From a checkpoint of a small transformer trained on Wikipedia.
Size: 2 heads of 64, vocabulary 8192.
Architecture: rotary positions, no biases in attention or MLP, normalized queries and keys.
Training: 374M tokens, 16245 steps.
Each number is 128 + 32 x the weight over its row's rms, rounded and kept within 0 to 255. Layers, rows and columns count from 0. Numbers have three digits each. The size before them is the row's rms in percent of the matrix's.

# gate: layer 7 MLP gate, 704x128, rms 0.0843, rows 513-547, columns 0-127
# up: layer 7 MLP up, 704x128, rms 0.0843, rows 513-547, columns 0-127
# down: layer 7 MLP down (transposed), 704x128, rms 0.0845, rows 513-547, columns 0-127
gate513 105:143091118153159123176133163154154127141088102141202140117124086132135086153128102125088066084185098158132172145136101151109150124175145089113149175116114095134156159135184149136134237125183073146175111137106139126105129101128084159111122121108125158104162180152161143027095140174149136188120119085133132097138154152090153124123074213144099109122138117142090168131123178118122083167133
up513 088:177162123149147110154100070133168119107137090082146126096090146171122091069107165085143085129090073155140139130162148121100136111199129044133133090110127140059116092174119139122108092130138064187095105132114164125137160111146172179122143162129082103136178087134160149157143106114135083162153125143098092138064132109132154136200152099174127107069097102201140109092087101105084137151150
down513 093:131159107128140105148146107130130199104066112158180167134077101152160097207147151098103102091146056142135128099158131162075073169192124139150191116114098121117215108126133163130181157129213144132126079112101116149116145076135215135139095150097104137139124119112144166102096117115141102144115134111126169134114141161132158131067173176143169141135139102125100142182145164131127064150155
gate514 104:149127120080128098118131110151085157140138110154146100102107086091118160190124126090104128205129137168117102113126143147129156135146135078126142114122167136152193135072045115147135169172179149130107123152129029120074169120162149115218149117125104172138098144140040122101112134152144128149091114089117144126146157204148069166134146146212135168122130140143154096075150159158112143117139
up514 090:134159107127082085096125163183148102159094067127110128108123134113100079083093184161137125123098082109112145096157110069122072141093142121159148082151143081135200096147107139170137082056146114085198128071134197121162136130139078125122102171120100108157131139077105174129124167129104169163127099080170112112121093103130134194128084136174130174151105112125118098117146149053112135074136
down514 096:181107115079119158141177168120137155117151114188172117114157123108168146099114106109143150118051095178148086119118121179143092113108161102116086081121166176128111096151152128157129099160142128107090127097109112116139161151109115139156111168180164076201126149122122108154133109118170134072156096136135182096103192118116153077152141168092216158116106159142121114154153085095065122165031
gate515 104:140131171156158152174172058120113116120079080123183189181171155141142087108074127104090086134102183170102157143124134145146107185129127104079103128108111098140175150131135107156091101153123145094112099083192099127116155123108113147132096140172153176187154127112115135060172106140132141127123090170142159108144151103160195166085172151100139166145148164033089119094157140122164114148089
up515 122:102094101109195173124106104164089137142126077126137082091189130153088125120144123144139082207137114092072168172137160071158173152119126125184078117090135105108178155122126092088152180098076143151185112107087177128081062136094072101170135155146103195121145127097156086126145102099104118134128170152163085098094104103140137148082145146075111091153154183127146146101126134102103119118138
down515 115:177120127112146150055162127161119144140138102125064138118114121150137182174141086125169170144141105139153125133138099108153121123088151177166117079102130110075120084083060094130153090120120091157130181154126119145097112095100153145113040136100133144071045112112153112112129155164139148137115093089137125099131139140071130085189128138093032084138176091198119176145069120131109127135099
gate516 092:134133153091086172149179177125097155107101118120192118146190142147159175105132091102130155104204081215082208151148178156142127133135107114093144116165075145115121135115140090101128137153114125163182082109106153090144162144170125129195111125100159130144122123218135098136099083122128135173168157083149168144149094098172155126174142118107095078128098150084144132078142149140175134157137
up516 094:175124157151173070134136106127255169117130111147105110114156133171119110153107121116100186100171160103112117105111146138131114072094148095133149087102080104107151127167081165127193138113111101151128142101086108103127135120153148096114094168073121113114117140073158090163106179080118153069149131153105110124185059163077151132143166132109116100070160169170135086178099107110159092143102
down516 090:203143071199118168134113115097185165151151156165167127101119117159137134120120157136139152098181132180138090132118139163097118147139080089155152155169124079135198167146084130107142139134155089139192118147106098142131156085172121086060096093093145149143143122152096085187098101122169090144153087103096168181124086145121096175120167124141116147109115163144151113150114079103216180162127
gate517 103:136147097124129176087136151072130135123176123098111163148106131124097099103160145154183154136090162062053144112149082076119110105042136129112140138131121136090134124084140131067099154147097183079178143072184140081150123123130115134121096120138119151128115098181119138110188094117127091067134154060178124139188144145104098153143071212124110076078105089142150108172143136103134148129151
up517 089:175097094131126096160129128134181148148106223124100132161129112104136080096124167143140154175075090081140168175114141124128088137126104139143122098122095127137116204138145164125145144121170146167148091112086149132172056146147054095101104145071104108058095153126109113084160103157123119106098087112077149139095166097117147109073160130130109187084131109092127204135060086101135108132092
down517 104:097141116134138126145080110169059098107148149157106124159183124120138112169081100151075158161165149174185084211112172166146109103171110122140115083146101074196073138154143152145150128152147080141083131135104149132091076108187125191104158125176134134057142136128125124119123156159070095172116142126103121135118102118119106161145180073122094162180117145128136151067121136105076145133064
gate518 093:087121197115135114175059142109112120120091099145100140113061127121161085096073089183103132119145095141153107150171106122148140132093205065144097116121085104097175155167183145180037149119187128169082145092138136118124136088127095157149114061132139108116185124181106099129106094097122111087090151116165164094077185182129137136104140113107122121122182084118121130119133079137121113138135
up518 103:096188130162154180153154167139168088124103117135119140179098165161152136089079133188124145073106125109175101154160135152158080125174139075087177138085172131066121142167110089084093090184105171106088136132118159070113146095177145123093142131148105129134097172175098144151127150112153109165115135128136179118144126165110095199153115096151101112068172122097123152172084125087166143059115
down518 106:112096106121116161126117154155091121115175115184136137123158147162153162120217132093120136081160179110147138094154125118156098117092143112102166177090150123072125113154126141116087066185079099136093199133106118097141136179134064095171147133133100142083054158141113127171159121104109076143109103092154148114147164106116110126121156064102024082126163124089136177121137195158136136130113
gate519 109:104129120076135107161091142137117111141101144104143149192106105216140191128118151180122148124154142125107116149129135146135120119137149069121114145085151165044167110162177119131177177107062117114170128186183155132104160117094081095104087095170087169137188121118105114109089068094182094158145136108127186178116127176138152123089158105139130118102121209172155145128152125131152084143167
up519 110:063156159107180143149163087108160151146136127142169151127122121163124175106134138135150118135163087144113185142115184173149094152076142123076196090058157118085130182147055139099103145126122087115137125124095135142158083095130109141200126160143142164132177083108143117157153134135190118127063126151123161153153086148092109148087153196133142153210164109107152125159180143093102119186120
down519 099:117121146149123162124163037136063148128107110074097134124098083154104104115116091172117081105175110146117167124120135124160150152121136114118200143113118100096150153170119123079125099084118097173134124113061135144138145108153124109146099100076124216125131133107114036115087089078166134107099116101187075114140094127106095176171176160077058140103186102118157106113113147134129178136162
gate520 109:125152193137138128089127115137160186106107176120113100143108142108097089067121163055118128129126112173091143194154111074125130085072176180126138121105104131149136126172079145121118144179113133089122166103122118118135114116160105136182131106104089055140102132109098136138068180148085106107143106105142162130119216223149111084137162134098165149153079161115201134103111114119092131142181
up520 098:131102140156148136099184143168086177112075159166107129141126134180125126129129146078119108078106118151130151171164114084089119163138090141121138116129092060157209115090044036115097118119097158139133117146162145092119136064100096127125151105135188117139110091109108158147097183134152094182175100084094135101145182127118155056105124139104094159125080161132159142088172090117178146125156
down520 096:129149155174091113134172132139192182065132069080174131111090066141110086076125175110112161159098161167117104111140139116205106126108192123099153097108114127173131111135168086121109164144131098085123119145077192081111125118115148106187145105139141141136151104106108115184078131093114192113129142153101131127136174157102180068139159110106056130164087126108140129153094135147188081106154
gate521 096:119148075107089147160127124122115131147083137140095093168097125225163123153173170095189197109158094128103114142113116111179125119073139133080090149125129111122102122063093159154203120068110169108143145227100148150113117105104154110106152139157110155126112112186129128115175133179144129139118137108157174099157097102162142080140108096120110072161164101133160115111163190087161088117089
up521 096:081141139120129123077094098144082107139170113147180103186115111120088098190101139144142141090085122068113147094105129073160100145121156124084159136146179135114153113104099205156116163128109160116177158159128171183103076108179106103149166140127128121161120118180122117132140169175102179162117127103077089132148173076143108114126209105148159149198117184169155113117097146176126146099069
down521 093:120126190137120100156177148094107146093114071119077148107142161088134077095099143121133114145126138131160121146135142175146147117107125130104109080101155120198064086095088150131107157151106113189138093105144172106098161103139155154103119110106127140111189093109096146196104113137125116065161199059107131160182141121145174109075129177086045173155121107078114159158128063112114089152107
gate522 108:158098098127135128105159109166123151132132054180225118169107106176171129135161094080161115061154109097131155119137138114115073163089121080172100121156143172099094164143142136111139087141088091144130167187093156206140131123135090117116117109142162137078117161078112113164130090148130136149078141134092185081147155119149101116156055164145166103114184146147145138103144193067132131138098
up522 106:103150089136132118143146136125080141143102140144139122145104156143177116131125160105153160189081150124129111067113179127154116129093122200073095129156116058129153100128105141104192128140159148161197127090167155151107085097123123080172160151182169155195111098180153105126143138167133142083121087115145071135046043152135176079111157123087145104134129153083106078147123144093093090149113
down522 104:183117094123172064157133146139130143083151128097148153062109120117140161117072101119197113187135109162100113109144120150153065080108097157128126148133205133134148103110170133153148101126102142183133134126109131090115113127143111085198090125151075132098104180138123147136101186150119143130126201100061147100086149089165136201088163123100077083159164117084140147162095092099165095093145
gate523 090:139136121153114171117109119130123173149111079067148086099092126123102135176104159117136196131104168142083136089044126080161136146100139143113131116162112141161107176125178099148083100097153101116080170121138168147142172086116154097066091133147110091055086096120126156159137103154172225144127156096094123129083128146089164129121126200148120158154083127158076122107098093135056146123096
up523 094:161187096168113099105127168137144101102078067140194164130113056107122160079119081164167109178129191167172133146121145115071114111138149080115138142122099154112159096193124101150158108144161126139136160086084187145153200141167118100127060133100130112109144067141095115092152136171145149139056132103121102114148145158073169155120126159163155145115100123182092089098085149131124096158120
down523 088:095103108162111137143135133130112181114136133077021123092138127136154188205108184108154156121112098117111118087112144184119115116102159171122136169135121109141089061117118115123128141126126096147107137172063110136156106100177101092165154148127110118098047167118217152161132079147166171146118116194104125111078104056098109134117087135130087160183123137114159143135120121172186142142117
gate524 105:148134199131136095122105072160143121158165119097146165146101106141122111071176110136125150087170123130083136165096114109141141128135119144080094108119131216145126125067170095126121126121103178187127173126195137141106096138142143098135101084085161123103158105149101122126137094157105228076138118109113188138144108059158178153150078220110121139137128092088094154147072105153163117113106
up524 104:139043146107126094148086091091135124142142142119092116129107187207162170130044139087129105134153133147168085043140114144133145120113126151105100109126125154118140136123182055111118107174134123109141103147154113139079159090137173044152105106159155122092124135177154118128152099100139151094063133136150122042076153152112153171060113119182155112113126165122141120134134161104121068090139
down524 096:145038171087172131114108100125092098158117102115107111086083152082181127128038083173127098112124182111095134147142152127094087141155081122128097147170058129154081136117156135141155169137140122135171129137112111094140093161125146121128075140121167141134171116223111119179095091111179172103107151130127141138073184142127125157124130096102089131097132086151170166089139096186093105126184
gate525 093:132144138169098173147110214040124166114213099108170118073144162045130155076163152131098159108131078145164137155145097133119133143111141142136167104134163092134168148169136177069090148117089141165151121136142132156112157155136094056114096177133118097157147146191136162123167131133123148067047122114096089158125164156114126132107093182107136138152136125160081142136153084122101122149145
up525 092:145105156144089147102080114159092109166153185110116205095147150133077118114106138114102116130130097126133179081119135083106156181083149162162095158102188164147175120151089127105119106114072097082094073152104200105085089130104165069136137131140152054113153143134070114158199118135142134075109069075076136104088102090115146170114128087155102103134121133119120111120198131133103111117120
down525 090:103114094146154065126109142170103114150114108134102159081107091181165173104100106111123090126085127076135109162068106174134141097072145100098077149065126169068114086141116098184174121137138132083153148137067104092111053077071114172100149152110109103162142167133150133104133116130130117130112167166210126102135101128112147161151153125122102151165173165164139060094142117119046112113122
gate526 097:167103157141194143150122113108129096115078145160151170115127188140150175054201108130182168121157192120116100167125130150069107116148100109163129140179128170190139104143138144138082074098101085217097116194113198096175140067128107110146126127158091122112099106105123156074155178124157127152100112131093159124117111156138116136126123149080152180094078119106118139120145161122075114109126
up526 095:175150105153190169128114142115158081091163134141062102159111155179160134126125099129128181085117147116129093074057158151147102140132132182128087162124138135089114159122115146144069115097093109156130091124135152150136054114080127109117127105111156171151113126069164101166135166125117126138172132164158149085101155205107179105081109125116132041142080104060140162114113124141172121208157
down526 096:144117122093154119127094176078117082115106185162106101152084148119081113150164091120048105119118135107188131175121174140128109140122188116094133168116120127129128127137113146156136126125094117103075161143077093119134131066146185138154117145161123129153178049111130159057184118120089127131100113169122133186114112180163182140162201167146165168161099088139115184107107139125065072153137
gate527 086:108196108126106158110102116067147111165100122121108087139171115104118160136142067092136080128124129099180073117104101132138121093127131143150147132140087152102155066122184126129124159201146123124163109125072139125096154192081142118171093140163074118149119163101140136123166143145171141106074102143185106074076086123189136069183110123087126147103156122084087077092157111050150179108144
up527 109:105083105103065098159159095103144132076085116116146109096122127143120120134153137139086150154168130161125162151150082181145114087136124086111112135098139078114115122093078143133120134142093155087108125140090123113153106092131134073123129139158086137112120056154169073154087129118207043116166104159146159116155100119154135099174041087100105155133132162063142096138144206051153135079164
down527 112:110120193138055144142139122114172066075109105126163095126088031153111087152159142147121101117093110143199089141152138178129158087173084122117175082147099140124120148183094112140107087166089059119152178144118100076176175074090152116115180136124132093149169099123116119172129138076122105107144144106139106156127125148145168137115143109154063139087143158128113128107152167079090142085158
gate528 111:172151213133111129131123113107093101167143187048104115161172076055095121109161146099153096100168132143102159109098127184050070075102149116177157120164154136149089139084134051100082123116092129126141128164158138177130119075127142139157067111177151101153125116104194123145126160164145148150110168100117075139120178132096143102107138086120128128098164143151117111167160128158123136132085
up528 106:154133107153136138128151153154071112125114182093106132158133149138162143061026131072184090139112114132066139117160084101075171098141165080124160144078120147112149138168148124090136106194139229135133127139105164134125108141120085109201104121064077114178122094099148131118169077110144070079164127122134108101079141095163116135116139169155131109090131121188125146156103099124125134133112
down528 093:123087153174097151111123137121146162107093147171121093150070120149123097076100145146075125114128133138094106123092092070126190101189136086079114146109112082117080170106111094145153199147124172158166082125109078140151113062092120132091121125140133176064094113199110118180055111114132085138121094154130160122095128090132114111109082124125106113126144076150202195137146112143164071108131
gate529 087:155137124120125098149135145168149091067111140105189131122107135121167115145142156120168153139047112155099116081098095085157101152079040078115147071150073141164119113155104127189146130175165135148139127097056120132149106087155131076109155137107124115199093098168065132136136078122179131133042188098134063158138121103156135117104117148125156150107156086124146128123119090141094170104156
up529 079:128122152160168184142115130066060144184149080131147120157190103124099126055129119121039129129162162156114162147196132200109119155117179126108100173115119124121115103119145148101158191140138076087095059131118153142078154157058121121119069156116117138105193116123164103116127152164118119077197158144130134116139111154071123104167127143167116134091060141119104121113111123124132141165151
down529 122:145097130103139142146117124150139096081124152124115098127135160141107134145115139137159146145076114127120138112107102077139116137068118102136137104142073117132121143149102155162149118124153118144130115127124133131168123106134136134141116113128160114146106129128094127146114136125106145170073134109141119147111097180148102122106112125118255144116132123141144157089127139118137125112126
gate530 098:095193110109188105173125123147114172098099126075124122116120124124149168117144149153138128120146096156134178106156132149092159097085125082173104056132117177123132166153182122092130134143138129105107126159123108130113180138119149166129086197167181104163107103134137087137078118056128169118160140118167180193065129069206154127081161206151138118145149112143096122101127172121163165181132
up530 098:140144118185174158153105135134172153162073124082106131156195120175090210133155133145144176087113170161113153099081121136135142137070082111149160080152120085087060091166175191077147180154107099079164143071153097114135146111096110126138102187120101109095122158173179121112168077157106132138121120131097116177128100182120152152143167122147112084127097136130116145132100097100090096086135
down530 097:149160108133139133146160144158170094058133185112179132105173147135158145128116144137132172123143105196141121098156134142130210153192110144154123160139093090149131135072147159134113077118134099144136158100192184114076050123126104130155081083122111109159167106164171116116169132158157157128159169162095153188135111176130194124116097101081159135153135152133092133181153055186135154144160
gate531 100:170139091134107173065123113140103174172108144066097095108105137125115155173057180174074158146135163132061132087100146177122100110148113136115098122153100138165179166165097168062167048138105186080124154106163073112126195172126116083067133145162139136117121153154052137108106153118125168135152138088115092139148130126123133159163154121103146093156102152115133092143139174084145106145132
up531 095:160096107127085074145145062130096134167168071100128147098122048125118119104111103175187127123132120113132168167121109169141140095084066118124141105127170147166094188118102184134108180125080182089160038099182163139171147149151141140111146115102106086091104113138135154137077063149104115146118112130119175132099109153176103088123127150135163142082130127156070125129048133140131095090104
down531 093:069095142139139176152153152114181115139105081151130116150128112062099157075198103081086090107102148106135117143102151149140165115139139129122167115137148163093175130108151092150120084112176128124170109094084138052107116070148200159184149078126180114155158099120132137117143123151166121079126121118152183123089179106132123047075181110157113074111075096097175146136156080104144124129121
gate532 102:117129148090129068145112142115222123103069152162148143126105109042147152144125148118130150063153158125130085141118152184190127124124112117157104139095113098150098097119145099150109061105138100129100187132100076115193050190157136132143131117171066090155166098153127071102110133143126099081152152067109145128182172122118158123108107114084141116135144179111131100129208145122114133138085
up532 105:154117124156157129138153109131140088140137139117102042114131067081110171179133167114140103116112165152147133135172155174118152125120094076093181110091161189160144139046083155139160117172143101177173093122172186131129144095196073143113106097165119140101111159102123133180102201128107163113122104043111154119107127161113163161153087152165124170117103132111108140144110109138190180118156
down532 091:172103110084124151076194112097095145114126154117133143127121133106133102130096141107145193107108164174164125143124119091125164166105124053111093077128155101165131110140124076126138106162112095137126148114127125116146086106180100166090019160101077099170180071123150163080112151119153119165129125104127131123163120161074141102126158148115203062130090184128127136103162051192120110098108
gate533 096:109160128144096152157112154151100134136185140116131041156101130113130137174144140101109146142179070125075144179116090122072170158154101166186077068177170131144120153096132196128128138160175134131120179162134164119141118095098137125199120103187154105161121089122056136151186136147130119135131150171212135101154131130192138167112082096155137150088178145141122127111095129099133105119076
up533 103:081123166113143122116114076200082094132089111176136184114098109163166137156114122119152095140107109136141166164160142110085139147199163105125098092108179124122154100153124017081127090126153146141094137156126123189145072162157076131154127185089131115180063196113124086135139096114149107156150111107091111160104113117111112118115096079200146119122129142166135081138129077157106158095166
down533 097:046097151159145132188130092118160185158153159132103100088097058126097138144164102145165142070149097188115114103140119077166121123122153099165088125110115137070090165092120113094172103090110126120165116134172108084119106108179085156142132107158132131067086140172212097178112155136155178113091132101130133113116168154119112197168101107118125136161111108115126178177172095106177136135088
gate534 091:120094154102184119166131122197107126117147102083201105092152148159123155101129105113141150124118138086171172150108111119094162070128133097151127140084152127135136181145162077147128100093152051152105128134113169190132135085177130088128120189113120103101127130113134116169102085109097152050158156113133169126129127097064170143152195157109161074144201091132123190156187170165107131118115
up534 091:122185121183122144137141099127150134127165098106100103162103139158214142151076098103171164086097104164129103079127133115166146155123097144125146196104116056138146068105076100150156089135165145116070102161170124105118045149143169089084140079120143053124103118079151090125111114116178051149114117080084112094120103142089124128119068131135116115126088089115106112105093181125126145145145
down534 092:141147108115127078090105141118116105140120095080185160071094114141127218095147172071132129127122128127155139149137141115118127084174169180115081148183132130092099160095148091151129127090069142098180115092181181189162136114107132107149132218092175098082125139128126115162123093186122183167121138113162109149166108117152136129140148155123140161124075118101059068180159131143144141183108
gate535 095:145124149147065102143107128096148115107037144127139146141130108193115136168103094099216141127160126131100120115128120090114086082118144125078189140109122076096145058159164103107251131147078143146177126111119142138058181072140135106139113067142154112117117143146128135139147153164113120101091107151133146081170132153157108149148112101149137129159099155140156150162206167141102090121161
up535 085:125112117189067131144151138053087131133046091104170150117126137144074139165127134193115146149100110102115153144134094128193160128125158100087164131124134127161181053101174126108173108123112114138177071132136161110112167125136178117102080115213171165151140101075101132103123124193107120110124114131132126107085124145130103120159093153135163131127076126086116163181201186112171132092115
down535 095:155150109135107168120102145185125166100135151136168182119122088162143117127173123136098113143115132142170126145132116135136127156168044099097163146143083121152147063116151129067188105113120120178175109089110126137082140150162116128132156063097122081167158145152140146154115130158101112143147069105056142155168102157121135150189168119145000148162165138077167148142140149108196134166138
gate536 082:081086157113105187109140165117149102139096147151173122112130090129117123151157059120135098088103120089170095148055155110118148142144187112127082156044129159111126151087168094198123147147120160146114096163164146111123151130134130092108143104174146110148176142130089147102060102072061058185104086058107134122154118084155158110068114146157141173183095132151153147134119145138148096154120
up536 090:118159081143135090118177142145086178171167134045120092114119134126131113182141091087063152124117131103185167149101184118102097124085151160147094124097097093136146146168111139037136103126055121169140175091135076108091120054123122129095096110124128099167196146108121127118183077123119143140169170128126123172098119120131139155112118178115156115163072099122109122152123136068196138144162
down536 081:128115080139121092161091102126155076079075177151186092127108094148136126127106169166161173078088149105082133038167118101134115113133123114107127131130169129114116155138163107164111153078159131140075086095133119143156107158119107149118145149153078132095070175172143197093098118112119105113096119131154099090116096066116110125090132082175148144160128146051206132140149101140067059122107
gate537 099:114140145086135137168114164129192137135094121102165128144162098096130110174170115184148133183149164104092138113159158159167174134084135141096103131090103069183179150166097094127143131172080115063173129107143101124088174191130096143145124154067121094129146108179074146131104101042160096123152132149141069111179139130161166144106154113157212125119111162140104112163081125097104165106149
up537 109:074132122144131120174127114136122121097086113178153154161118112152160155128098142143155053122101094139083085123138161123139146134078100153129175173140102126069107113161053218137124193151196111182153116194160091165162123122110143106095140089121115131120137130164128088112143160151109103191138139013164132148146108169104136097110094096119123151111110127101083111137103146116059092148090
down537 100:114104165150118112165135071097130108104057126138133113142162102141109096152116167101137102165062166101143137157182165151112144114131055135205149142190075160152179190122133107138155130198141184104129101124150164065102136168133128134132091097115114131110152138129146108160113181077157102155111111119143048140101100147134126068158151132121193101116070107082160103139087135182171114153107
gate538 103:174144144150154163119148128113203166129145091125102149162124104120114124090148113099123100118130144064111138103117189191152109081106131129099133131167069122191129141144090107136154116195121132143103161127164182110145159121084138136123102108088111128113174125071130060150096111119147096156073186113144242147141168031152143164147127123097143114167106171162179143140164128118156162163114
up538 105:135111177113177078125122095082124114148120150155073155140174153179132231086132159124159130143154138126088093171145109179121166135130145144166121081055107115153102148015130115171144116124073157164117052122161136093131119127123138110156174129158135118115101078126138122157094098126132123139136169112143055144126144132164174128132147102090119137123139103070076049151106114154176100131134
down538 097:148100103130147077128108188118171124168093119189167143155090125218194121141149214128237115097108090130117149138110131102074147151173167111100113081177090119111165138119133155129181117075140169110149109145162140161117190152139168139140156100187114147111151114147137121147138106162169079109201130133123152115107088107187156143134084134139125086123078128091151120130108105136111156138121
gate539 098:130128151136101114182115074145123138131081124096097113131150052103155123170073118125166110178104154134103098122119103088085143108120069159165093132152107100087136116073161184172173125161209192108110119204106162159120138114079146124109124126161107117131134135128102125085151121139156142095132116073158165104212165115136145174089104129169131149095086144053115144136162199126155120111075
up539 099:114095177182057124123110139153120135158133119121142111135123158087082123148134159121151144140110139155171140092143114142158169123079136083127079110152156207164099108158078154137130131097116143103115115044151080102114069088145143171106075073180152086147084104064137115108123141118139088177125113086118145184095173176132104098109168193064171124190104118146159124082107108088121098143150
down539 100:125164147130158169080121142152154116120134157100077111102125131124176103127134139114125154118180114139098156117180148158128161181199100068107081129107146162102129240142148073126146137145128084155167114141085133111156100130155135139112121093089170158184155160138133179133077184129167131147104158103123124152124161130065160185118142113154247115128173145124132087115098068165147141124154
gate540 104:214141039148140113107165132134123167185163099088117156123162147078140154113123147113163129069127093124121098155099159137124100092112150136123113165103126186126235116176091151099107127089089140107108187089127081146136156144180102157179131113161110076141188133100130127166100132181142120185132136103122138140144128144148144137049161129160128114122123183195141123113127148099125077110076
up540 090:109148200146075115117125144133125125086145156087114137092159203130145145067142138100142049146141091140132206152125132122154187112109205111117129132110078191127097105116134070173175137128088169118124148154162121133099122132177107114131113142122104147161112191117137156096161157101152109129093177138086133057152123127111171060095101140061204124155124132124162081112111165138141160114167
down540 088:148169119071103168067135139080109112144068128115174100100118124181084174084145126113118107140103119215091091059106121182089141155147131095128116082127115145199180185133136207121118091140131159139143099120136099107154161082107111155128125095141155176123062136165156105112146104121072116154137181168175102143119110144144142141146089167079077155094107107082095119091118077137122109145107
gate541 096:104081147156140085104180095144123130141093129103086170114091128137115181106157093145121102105171147058120111123198101097108179095139164173119076137126162059151054157135128132120121123076097091122100137099154158130122125130113082097074128145110076158084168122133107156185122171131149030095115190171102165116152163128130132094090134131127143074104089062142132076142164151169130132136132
up541 102:103101128102157092110125097161152111138119134163086091124042133119153141140067151154126134085151166095116128076153132127219146108171147134099127099063215125232092134125108148155084114164092101117102120159140115116134138133115105131103110098072101113180156135158099118158109178099076140142137127121126091145145178153165086138067157076106166191141157106134157098136068161154115159128125
down541 092:136128181195098069162118093135125139110159163094151103062187089133113162072145163181095179126098100145079178149101058129067067151144169108112165105104095130147124138065128077095120150183142137168127162136153209105132116153176131106169123160110087116142129159170115150174129164066164110166159102114100106090111140102172158103164115098158132171114128133128139125152136145095150129138159
gate542 116:123154160177105123144179136073121180111107125068159100150125028086128092150132171176149129111164086127131126110145155124129176114199124108135091113096166136054115149148077176070149087115144152073104057165149129126116124131155142079056164110151093101087074154124109153134120100129122095111135085143111137128088142135092111110098103145047128159132127112132156129173120145140074148074155
up542 136:134192084103119106161123165029163158100118100106160181134107107146115132170151077116172125097182135127094133079255132031134162142136132132180134140134108144111092121126105161077141097136134106090098064097123111118098095139099137138150120149153119179113076093139149113165149140123133156123130095167085092085126160133097114117172134148071138127135121080086119117136108087102084132127126
down542 109:112166093134099160171207123101178179112121098122204129159117086129168119169125125133211114105086093130092130052223128110127117126162148101125110087086138147142130120130144109094129129109091129108115107121126122146103120125091141113150114158120081114068068144142189125123124163148132128098113107114158108084127152115065125095168135093065043114131145175069160106165102145151066128125091
gate543 103:124161133099169167098120107158143143106183080100118152158104121102057153102121122124106124166153088092150096088145106148152104109173114114110150129142117108141104109191049073190139108113150114194107117116137169102110115172151034132184157153146165129146181069132110062127076144085116165122154102113127150200166190125101090168142192124121087123133090132146130137156153125082115137159129
up543 101:135089129116102127120085086140119136103113101117128210180146089138063154106123126150152133121188106138150082069162101131108105141164044168115148158116131145182178089120106126144120103117092103145156138165103148144138209110190087137170184143071179108122141159189140083123124109089098169158186113093110144115159128130140146147116107129126138104095116138088171102091130173094057143192159
down543 098:166083156121141159097065121146102154156165085100160109134129109130090095062133146103120093143180143142113110083107152093087132158121133121180114105139132152175173136174192108109163080081122146173110152146125068059100137153183159093128136140111158149102165075105083130127099126133110130095126123113062186173141153096146133159157090109129022133117121175108147136099066151083161176114128
gate544 116:117147086081125121104163146088155149107108128127166157144101143130161190142152126108195094090134118087100122116255118076168152154105100125120135121144069147115116151085122159121142109099152105116131107132116115138121103093185134104142127120115092136107052094182116147176135120160126158142122077138057126103116118109130051125145104131100141059128158113142157151144109130150090146138124
up544 113:116174073224113101130149129148128163099146102113183140148141089118142120181106153166157144118174102102123135064201135173151094108178111100114126098119152144061133121182079134108111114127089106101153098084191126127073085134106164104103141119126123145093092131151156152115136138099106173179127059113136131074113099120115097068167116104071157125152160085155158131144107113162126092054175
down544 100:139155097196158143176161117146136142129113099107194104147156097146157140150120128128214139063084084116101119092195081097105071115137107127165104084113111131162109121130116116126112140100124128159165119103159138166074121108141122086140110162137061143099045138155124163069113106142186141122125113124146139030140155110098102129164167098058123080138110185111158107171137149147086163093118
gate545 101:122113159125121117135136105109127128143162118136086098085134110144121180128128150161118137146113047096063110139116084108136078174177066146097111120096079140121140135059176104104109098116169150115121155106154169151103107106156086075083125151104142116106137084103153096135134104109157183094092085106062054209078184188150201105095140112138195106102123155101089100139116137117148117154138
up545 100:159160119106113118087125142158115154134132170139221140179088162101153121146180142170154125095136110124151140161171149129065161164147148109121144105114116110086068112216154119113062127128108161132062123123096155123151129152089159159112117148117084126059147128110117120159118057104177142152118143113095110160115125141108159168134123163129104125128188128135174044075094216126165154165087
down545 095:200076060123143166148100145106154127113106097111127126113079140081136142096109167164100179086077163144124100149140169109085174151119133123167134091115093142111076140148099069106082098118117060103150130129127143164142143151134155154112103158125119149104186098095177152110139115108082152124093114164140108122136144020153151135147110060100102121097222119142128086169161156140079113141072
gate546 102:152158146166094132094166099164133118089118162160137143127070202170144082109094157134172155114129115193108134162158120097102140120115124165110102161155204107150067119101145084088075057121113131159142105115065086099135098128118088146088143152182128169126122097111089114122056087111160154129128080142106162136105141157177137118195200102131156119144123122140172157120187099127126111055121
up546 098:141155175061170157136216174138126109136143149121144076125179121165094147133107075172105131175159116137140106201125187161154098115146123085133103121121166105075075076128057143119171114100121106137136159144086066172187183129138115130086105123122122127054126163119128136103174147143162150147131198122042112130155122093137151133141066121132125123136132161104106090118167151108103147154148
down546 099:147143161111184151151221146123096099175115134139133185116143155185171145092131104099118138071200091088113184112128157169143093092097157148130182123144107154125138088096099134123167144118106120083152111096115111081113155074137064146163133166099176138086100142121137121103078085087116128090140138117141150161084108124114068165158144136094198143148109172119058091160141121162112165140188
gate547 116:186152115111146145072126111079123131210165121116139138136116172126108167131139152124158157105141148151130093119107168136102125203156171130090108125119120161127153148163199120096131078127082126081126146156128161213104150074171083182134123124120127148082127133154147100117156126188063166127100072200145191084149160128122119127125103124184119130215112138133139097133172142123106159130060
up547 104:144135108145134121104164142164097115148161079149155117144096137185129091036133146122137171128121090178038117106111126131138141119105117110114118125080116068133123169126113148155166136120135122076074102166153127157139093131122043137108116154066094115104129092188120106176113139112107141120159089147104223151104139176122116144052113127128127164176123195081161135180095113171140097175095
down547 099:113094140154168123129148080078133111072087129109121079150139085075160105156118069107082112121088150162189112149161125128108132102089085142143165139169139160112077131134103149107164166163134191176159182114081099065158162160073165115099133125174159086131149150141128180149105125087160017090082128096138122149091128123106117138170149124097122128063146099142114172108146089130096148094118